Each number is 500 + 40 x the weight over its row's rms, rounded and kept within 0 to 999. Layers, rows and columns count from 0. Numbers have three digits each. The size before them is the row's rms in percent of the matrix's.

# layer 6 attention output, 64x64, rms 0.266, rows 0-63, columns 0-31
104:546495494485528601428477589486456511531518468548534574490551517523513506462517528458539455456525
093:516464570443492573448567516540479490547565483537517471527500587526523499531476479443546470536421
117:487439568539505492484526526455506496493531561538524485462430548518424526432530492531515515563425
088:478480503475502513533438539504393469523525470483476502529581436499482483564512431480485414581499
110:501493515530514523455481502543489433494545491490484562513467496533457536541502495558579500508518
107:518530394511477512536448475550473434516479515554437529522576454480448504550513498521551512491498
099:482490429426453549531535575511544540523461502483484456514513542432476531486545522460448553537484
105:533510537458537524548455424527503517549511546477553535510527515435527578518510509543517473454515
106:529520410499500483481475546512515455521435444442539518481500474491407487556504516479419493557485
095:561517535454432543481534516516414539490549559513466585489485464517519487501550566518438454450489
108:549415502537497470453493473451518512466517459467498443422494461477522573444575453531527490483494
103:486488527490482492547477517421527498497474501551524600506506535521573488522450516543498532460491
095:536493442492494616470513523495497514511566429562543558476541545466432505449497534529507417448510
124:491493473478560530505487499524556534544526474516596556478480572498454406529527510553487449473418
085:475457474520437445515479504501518505468526496512510526486552542508524577475483515495500536433492
083:512460543520496561514547542459476539460489495458486535477518466465567515424561522537491489424570
090:512485479526502493474562465503496466491528459450500459495497482506548503540533566549546488448538
087:544524501514418450383426504500475555575577490478501494461477483512550484533517503476516566541484
089:528492454476477465469529481466478462511445473499491494501493487530475465593459408531501451462493
108:526463433488443510501548501474517522501488537571473545520582491491540524556507526506583536604487
087:472564496494485517501463475492532519509516441535505516485510536502492503467616539443512461502541
091:462444446513461502461534530492438463470440436505468481554511473500542512574494491477538439527542
115:519495512500484542455480442431496442481476498499547581439514457500487513493512461482449513504548
088:507511555492420486541484541493467460503489482468461437463479526516559582518539429452496446506473
082:507503476566476481523522519483494492513445494510496574480510576472458524495496464420528430460472
091:510493522508377494470463509521483456544472403561543533507457501531415528506512513460500514556496
101:465444456516476518527492512495491458444535552546549498597561523507466504513465456504557469479456
112:525488486416397539513510601471480526492514504467439494556506514481522491533451486470550498497567
113:453457548483506521554466547442438489544524516574481534502511495551438575488485540544455501501486
099:442535520489418509455498485555525532487525484523523546542490584580507490527457531476514494451484
124:429503544584473495496481501439510471536537484443496495423450518480508524457516480528528509481464
102:504473489550467518505511549533482467506453525570549530589566420460453464510499423550496548499512
106:418400530531505514546460549484457521537528542525505555545543461507518495477510470441497529467479
127:487530490432448476524478496496486519549480522420439523472480537473474490512569488504447492552486
088:541426499455465479493462503473491469523445589530557451518554556467494496483603511495440490550501
087:461478568498542562553475464488581464534519535553478539550454498501587501496532574588485547524499
096:499566532443519521528489482456477482578473532519520546521539522525489478557569496509488480390521
096:507528486477479464523481546451434430525391506489468452476595484437495465477562487508561521493522
107:494495518481438495434492446473480470450512515551534438531527502548483551519505500488449499554462
092:552541507526476420428540552481449489507525502536515509512528512503423476490459507461478468570549
129:547462552579445493425450511430468456500466488465517468515486437482470558562527490542486511502540
082:532502524511499495526448495534506509488520519498479445518589514532490492565522440545576567455521
086:513549487474536527541473536414494494500526458510476499465511445535589467450503588511526530513564
101:515537540382465550542512525512540518536486463527473493481443495534514470491486496470504526506494
085:539552538494456419493536520473466530474567449454486504531495492612522547496486489475537538407457
105:495538546487544477485484444540537486502570468513496561496490471454440451538480493610539519424548
117:504501538528509487535536454506451492523492503555530556489519532522466409471462486491494427548489
106:447482518518521504527436567506485496519510462479475525521489512558518443533411474417487466556465
090:461434581490455485498497500520488421475480536515462472467461425486493502542505423485449456551470
085:490474477480482494428486555452461543531538450496477503515561471474483585519542518497539480492563
106:514549523509457461488496582504470482508508494567460499544463535563521478471476490393461491505512
088:520536507482473539572506554524437396484572438556448457529512447533462538548430524547478527521511
103:515491478483443547507462534484456508482475503590498561531548482459494449492477497475445487472480
086:500512484481427428519479602522453525489501560505519486486521485549540510450450497430558511498525
105:533527464507509569451453455525435478578521482490463504505532542486472457488514480406489428583509
100:508462557505557491520498521438511580486524478431445495507502479490518523561564523465512550543417
087:490522513513450478555437511502534437484495550522500497503519527463633528504444511413521565485476
087:560413567485492463386532469518514423501510517564501452472463488513439553506501553518534514502507
086:529485548500453532485462590475514461474448481494548511510533608496529553474518527532502515519494
109:529473473455531593535436475525526486477503557546509498474526558478459560501470490460501413526482
098:523484497521474467527495494514549494489435465494503521521541514566385500457473495527532488532498
104:435498465468587502554511543512490497551482562452485490456428514476536507440498509508487502504597
108:533469447471558490416487441480548554509443426497503538446496506464484497559471556435509487506481
104:510535530411485488490507502559496441541494510526512473456507552529572550468498421488503477545531